python train.py --head_dim=64 --activation="squared_relu" --init_std_qkv=0.0261 --init_std_o=0.00583 --lr=0.00248
Each number is 500 + 40 x the weight over its row's rms, rounded and kept within 0 to 999. Layers, rows and columns count from 0. Numbers have three digits each. The size before them is the row's rms in percent of the matrix's.

# k: layer 2 attention key, 320x320, rms 0.163, rows 254-255, columns 192-255
# q: layer 2 attention query, 320x320, rms 0.175, rows 255, columns 192-255
# v: layer 2 attention value, 320x320, rms 0.11, rows 192-236, columns 192-255
# o: layer 2 attention output (transposed), 320x320, rms 0.0921, rows 192-236, columns 192-255
k254 101:563440439465412492403482439473429464519516482532498477469506506567517448435555486466527467456508491477495575507453430505453477506448525482516468474475490501515497516490495539451569492524460529
q255 104:490496434509556517451454491492531570457483608425525505536542562539495517511458472488540427525514504440489465489475550519510422500398550489514533509505578519512498529424526521501406470492438531
k255 099:528541478496371461475553483521406448460520510452504465509494470542455541518461491530460546485502437527478524504551459534543452477480461524491478474527477462486459522487535522490486492543551444
v192 100:499492459558451488504548481564486474452504514465505492539483570524486471576469526499476531538521574581486446536525502594470518515482497585532465560483457491483511512588486542585475484480539461
o192 088:515502529537458480530485449478501516500443452502448495488456516459526465424506473460488463409511433475434511465521454486483505481471479456433551475495567513543479507449514425386532474525463476
v193 105:531486497426423538531519494496464465557482496541537524542507556493498514491562509539505543551462492495551469572475469438460509544534512571408523533537493528570494563479515456453481517435459447
o193 105:527539554489551554460517506459554492424486558506492529475512544476519442544402502499552532553487504551534520474536446519492503451515560501515492495488518559518498512480504501488439460516539576
v194 105:550448594460484513500447450551522481454496495495518437538549517557507408494481497421503492526522454578459618507479479460509504442452520575516536526422512489502557568473531500485496544528557451
o194 106:474508466557440489579532530477529434512539495510493550499520522387459528521587489487526489491423519447463502526482551454479450517597463533492546515498462497472501507508441462491444459465450417
v195 096:475461413482427488512526439513467476532555541511514558517391544436547461588473471530513542527528487548533514492478533585525461496538507497448566488495503451467460433521519469541505459516508484
o195 091:528487578544586501446517459546529498449452421558469494449564558572460463493460552476396464457504506553496545473562457449511533520534418508543441559478486590555510525507507546446482525557501533
v196 103:460548459481566471498530526447526591566482512496521486467436494412494522477498447537487446531437562470534510496498487500441502463524425511485514518608513482499467438492460569513582379503495524
o196 095:551550500425530566473524513530463470445511512549580513570527481568499433537504504493464484498615471582478403516516562472507470427532479500476483518469533560585516513525469498519550577470565506
v197 104:519514490509497469519493515480465459529531510472458599476451500526524442436439548479516491524522496493456563441432564466471513476543481467529573500537423484451461513477528501502544542566510495
o197 095:522468508486560479556461488521521528540492411467507535455550522540513457540510401413438428466502518505502501452530559543509437509529480537423455407527540503551541496547459527427469464410455456
v198 105:506451489509488458463498478501432625512506498420471534543494507436479484479448541493415490494420552568498554505508467529448471469434489525481564470533525527470487506481462478553472476468511496
o198 113:496435487519446518535509470467475398504551523460539515458508556505539498571533427505501532541516512458539468558481565469482550550519513455505540487505488499493476542440511483468472543373503471
v199 100:558526542482531499472550514468543464465569442444475511459527461445485511480478609557494436440457536523552546640441532558400450493461560507486592504610513480491520456446474550502561568536495486
o199 099:483529521543456482495473465532464501544517478536540515469559457476427483389465459498548549450491501487497443479475510523450414484498446473511497484460490511477509483517589547506560501475519462
v200 100:440555478449479481490534469495552492527466484542558450491530515616495377474473485503474473504560501490484482468555463449462500466426483499517451508463463504546406524507561485518557441468571541
o200 091:526496528491491510531544566502523548554504485429546458567564457403530620500616518538470546496442558482529481517443511457490484513475499502507521533569523563488468515497494465501477478497511457
v201 106:416477517466438542431489492532448448490516522562563540518465579529460496471514528408494468493599592560512514478455539471518500577488488481481485509492460485482552545565464522540492550452501489
o201 106:522468536531480456539482525492510574538518482542507472475526435463499502428518493504550529464419458462432537529535409488459495471498509561462558526466507510454495515514512508526507495478456530
v202 104:499515465398437473481494452526539521477524496506535514482469464473486507543519584578525443459477574399466546445515484462487505518533503515559501571460453491563543439576514566452488478517516615
o202 095:502570536522491472531454519466499515512479536521449488480501550520499534529531473458502474463491550587504489534475503463513503472529527385460564541477535469427516554458546545542510489511521448
v203 107:435481500418483453440472496474527441551488476494441422488491645475459505538502527560510533474541519440460502427527528528521486555515505456545461508547464566520544529487483490571498536462393540
o203 102:562481493504463479556472517508476441528497489478538521525469450520507442488495486514486478499480486532499501537492450455478498504529566474465477491514510502492493441476549514425410490495560525
v204 109:467547552530550470491471513581503578513401502517466482466592504579534486528389470489466531472567498505511565553488567503519551456497417517553521439474481505494495523488513538451518519443551524
o204 117:548478445501474516505580458471460509582453517429505504573440493499523514481527490492521474518496506505489418538461516512520497551485536557500536494520511491516438538492483474505533525431456489
v205 104:447472532464506529546535494459462470503481480545515489474439402472432553450515453520462475543449512493517499490489501430506441453525549483425485515477533472584437434568482417455401460521546488
o205 097:475499486563484459368485497472539501491571530500494418547532501510587455496486504482493438471538491490472514508466461546496540504516508508463446527571524474448486486506456499546507495463517554
v206 101:500527453503506474506511463531512490496572469449531464504472452552470511533450518495528503479481512510523535437421480485490548473572493509517465533551495510453485496459491476552471528506573501
o206 095:516500550554504517470493463440557497494457554539503526469543455495514524512558549473501441440501447490516514496538525455556453519487512433450534450526486525582426548497471494494530545483485545
v207 103:449575407485547477561537524558530612522479554485514445412486484516479509440531415499453502504514523518461467474471498534445473493439404514439501478474469537463457455519450497591402452486523564
o207 104:559453500493426524466516474479505470518486483577515464549447563537544532551544515600475460463549505433470489545540518438527514503537546441465500552509510508530468522514576560457560536461513438
v208 108:511446476491497514490562426553488457422505466526520466575501467558472550511472491540541433563429549524543523516537450460486484489521526483558520530548544512544517492450524460443491491521501536
o208 104:458555540523507492497505533492501508521502550459537610507450491515534565523489514476493476543494576508497513447582523477543569519627519486550496466506539485509540523543567489522537521540527529
v209 102:488484540474559524493468529479521467517568475564483462440543446536544498437537451478476517486480519494517490504530517490520442555490488492523552463545550581503521451497493505489499554512495552
o209 098:459484511424427501417470417457470526499515532524534547556460483550504500473459490524531506460509459525450544480434531498465462477510509481465466481494522452440519473481528492542476439459488523
v210 104:525514567519479502508500509496535539593542465461559543541387504539519490436491545508444508483584415472495477462530450465538514476508410458469459497487493550510444528533541544517572472563504472
o210 096:555488408410486526492496515479529422488484529475464472516590466471534503576504439480457529517555512543540427534456612497510500530531530565473484453504500539528479562505444516553418498473534464
v211 102:489497497442523518514520500507529501503436450523440449513493480501474527492508535552591550530460544489549458463571533459442537477526553553539496506477472477493536548464492498454494515477506409
o211 098:488515446523507514475530553479461526478520506512525520486423478493454508511447594475489490566510482516440496523497475493541427499539488489522485475578517470486506419466421477447487507525462513
v212 101:579462513510456518448517526510481524460463544474482563495538543432513569497493469500561467539474495470504499589457487492467493484516540528537581447520533484558512515563469478480503365440434501
o212 095:527489463534558474530538540428498552522520484429517436504480504556531453523465452469491518504471528562486520481521516529538545530473511445522448515485494451546495458473499527528533563510542491
v213 109:495532521457553531465531556440465552481514510487466479506433507492581536500521543489502536488429506501505497553562494573452545525495477480528469520581460495569476464534481546467479486530511492
o213 114:514486499460519491505499483528543467509561560565447455446495501537473450406470463474518483451468502515488496461512494467504466551544543480452465543479509500520458460499498509541524541482479532
v214 103:509465504514498501519527510554509521451467542544534502563484458478520465479534537462526472493507504447463465521518492589560535536446497521511478502403515515588518468479479481516535476470509461
o214 097:513490454534439453477503502460515486549464476470440507517521554474532523524498501450485523514479516521503549476506458561489477511493497550511514521502482482501465470507471506501484467540511442
v215 107:586550550523562522501451523536520580526492486552464525505563485507481480556486553512555546449480427521567492479508467492537493520472557538513494491553461542468599512470541555427537437510551447
o215 107:503504491453398491516504477531508462444522535500571476483502528459416523469426530432438486564510486493510469513500548505497489523525529482529431514483452518501580494546510471520548561524492470
v216 109:486565520524502543525549570487484535505486488518478441531503448498502500530461533437548488458454511493489508522512499510427518490480579521447452493493499495503453542546468488515515554491544496
o216 108:490457482460536490469482512462502464547470519464564484522503522496544484486484465549505490500503537475463525594439472431566490487451545472434566539460498451481418511435541495481500519478560538
v217 098:484496508488542450491532550452514426489511504440449447494438457464514492496460553482505480458446449502476468457477470467469474495488525478499466552528428504439497583498508491498517535415418434
o217 101:499497408471493496498512534538492489548511484534511514468575538485454480464526457489491509515503515460532459547405523581538526514447560479427467460498486494521527459511462571477556442486490470
v218 099:518531477478506510507524471461524560513470521447523455515550481519471507464549503469476530441533479421563546571499431544549467487478501558566499574559506509485620490516476583472454507508562502
o218 095:513454526464493477481523539492530463439493459458539469509471517534480474436435476468505489438457506543541489474512591483488547548498508437516505520468514504528481503464541438534474471534467554
v219 100:473522471481557499541500522459527435559407487480459468431554464470541481461516540476478516516458484535497514498556492509477524482553490553488468513540466456544555541511515487538497369465496534
o219 089:537573483455514512466524509504495545480443466496536528563480506564459497514472465460484425509506498497503473510489507430455492527463435507494502523519568575436485503544556461446512569554499475
v220 103:471524505452579506542497571467496514457543532489499445513499464533538540537516531522422463444465532508495515497456516481440491470557464526476457450501484490503518538488436417536513495493473577
o220 096:428525442517493472486443470592461499510527484512492501495487530486555489542521450482553550515492474469503546515472490444489530461426524447524495514507502528406480500446563518461503507417587392
v221 101:562489496494542497456451542479514490562528476564492498487529531452456588468543568445494530429461501503513483440495485445458505479533533483452431506451456455499577594543491441466474533489491456
o221 101:483478458422499479501524531488506478518536575477488443477563454487465490418480433476495494596447535439516520497449449533434488474403455493490536563564465517502515479547429543526501519514521561
v222 104:437517518532448527513569493507488565542571533449512555431479558523554515424523483488487544505550512527476476462524494533503459540500502464488494474521479506491545556520515494552510485454486457
o222 096:492470486470555441506512497475518499558426501531519404548475453530490393536574519479505521500482481492501491538577537515465546526499471526445513563489520518468462487465477493397459526496534509
v223 103:554564536475600476514477425491549454572481463503486438455528511470462526443443489442519498524595475368475567425419448483507590488482576506545439485470499495472447526517489499540532565500494585
o223 097:500477461550455491536425554508472547451519529422484554556510405566573531535548535576499562438452515489517549474570539483552485455488480535490494509449510479523472522559546497495430498476497485
v224 111:467523420521546500487550481504503470483473524528488557564513510539473502493493530501464497494582440510510487599554523412517503554478540540542465496430469476512484503459494447540525415474556557
o224 103:496460470487485504506544431474536478552462479369446467495479450476452466463557552549468539489490492482492436518410494517528439466525496438503492436469523478482483446521537527407477499517438521
v225 101:544427542479413465492469542570455411476463458460481572535449537494504494513508498483517474479537611455483555495508465481455576499516444560473542456465492405512451449514467458507511454452504461
o225 094:450499463538516422536566461458538521462505488528439504509520550487508510508507411503489534478597451583532526468451484596593468487501467486512541463496510521554513530485453498436485482531470457
v226 104:506521498460478519498438470451453540473554492465540453449560521502472535553487486502569517572510436479448516499456431435470535440499516520471433496491537448508516448467496479546483471574562514
o226 099:534540474476492501488461492518562524405534526554485513570490456481543559476499563500515508489451547496520584484563544409487481498452487490477476424475458459457523427522556514491422511554472526
v227 090:457446595473452539477518492514453582481517544540494519491424548433475489557496508508446475489525590470476533505482452512476494530553491531506523498511497452549466522447500537497553471443524474
o227 088:534556436524528458560523518487445504507529451483495466474509462540451510449532479523493521475468466532466477465523465448460523490468477501491543599449478577476557540468473516486510547498520456
v228 107:492475511515516463486490479530451552563463535444504527541465455395468432442484400475460494469459522545487542421506396501463497463482459454435455532504520478529452415474468489555487544540425531
o228 099:553541462485468486514503472456461461534509533542477432498487494509538550478462501524488527464552457431525501566424536496500501486455471484528513512503468504536532523520493499511483482439555498
v229 095:472536436439428494556461479512536488468501509505544407453399470505564487559486484546524537513499441448557475430557538454519488527500492461463535489464502530506532493550535547544478438495495535
o229 089:462464560555540461400463550586512562568492440601454485484497500530485476454527509442568529495463533483500508539550419493463500520520453519546492550531475513436559499490423489454460533576508515
v230 106:412450456507512518527514511510486588475436556497514533610528518515481554441485437492496523448501550507476489564478543520500505485485483537596459542513502436514519577519545477560512499504511543
o230 103:521528518533465501566560483526506534577482515504515462553413497483477424466517501501461420525450458471465511511530550489517525522578509484445493437511492491450467438547454472439519502420476506
v231 106:433507582517485529495580498505476498479467525538458498465549481540494444520496495585475504452506462434536543537527447458444472489505478516432466560491468515554524462452453470471497573494484501
o231 103:557524417447516504469494466481461460492513454547475481526412502498465538444427571457588430559446560579543466544436457403484535418532529501515460520570449444522491439512608523526511494423531495
v232 102:520425512431475527515555524521483459524499535487536470468548489478524488518520458560508532560504558502532572505516486477467486481567507521487484528491476471447460438497449562367525535529433503
o232 098:589563503526534498493465510478431495478482508508524559539484475489526491534495559458516531500464560479510442469514422455518504493432541487500455544555498581573465534495509523572534541489527422
v233 098:456438494461467507440414486482490604485526456544497510550441480526496471498561531465503477521500555460500421453559538502553502479479490519554462493456514512549443517531512498441512447504536470
o233 091:543495553511524480494511549525490512473453462513471487498517517457487461429470441485462447550513500560460520527557530442450460516555538496524471483537467476440531566504440490539520472557572520
v234 102:477514523465531481481573473537481536465508479561474473528451419536404499474491563510473486480451501519458449478510464497466490512412469485437511479521503441585507570513531445500453517461546522
o234 101:455477475477441477496475495525548462576513527624490479511506523466501513477513472502563547485545470466505547531462545523544487534535509499481560498533448476447455425491467554483501444520487535
v235 106:522464487488492504463475575519570520524500478466480441495462505536533468472456576594465516441497506429474474482537476455453543520433456553507505515453481545531447501503543473499509578507433562
o235 101:537522534507500504585455506527481469581523507526451495492467414523510558576526483459518529504524526567476542531494474493534476433488530522465529509530509453539542412516514502525503515460548507
v236 105:523509464485462541524527527514456568496574517506471485574584504486523515525488425463398553525550502503516508557534489588532526476510509531489502435482472463506510534548456581588554499512540537
o236 106:533490521489475500485510479433534448519445487463451582535396547550501502553463523528460542508530580504433536439534498497519547520463498453482460516390553547512450483453526487399491512551556496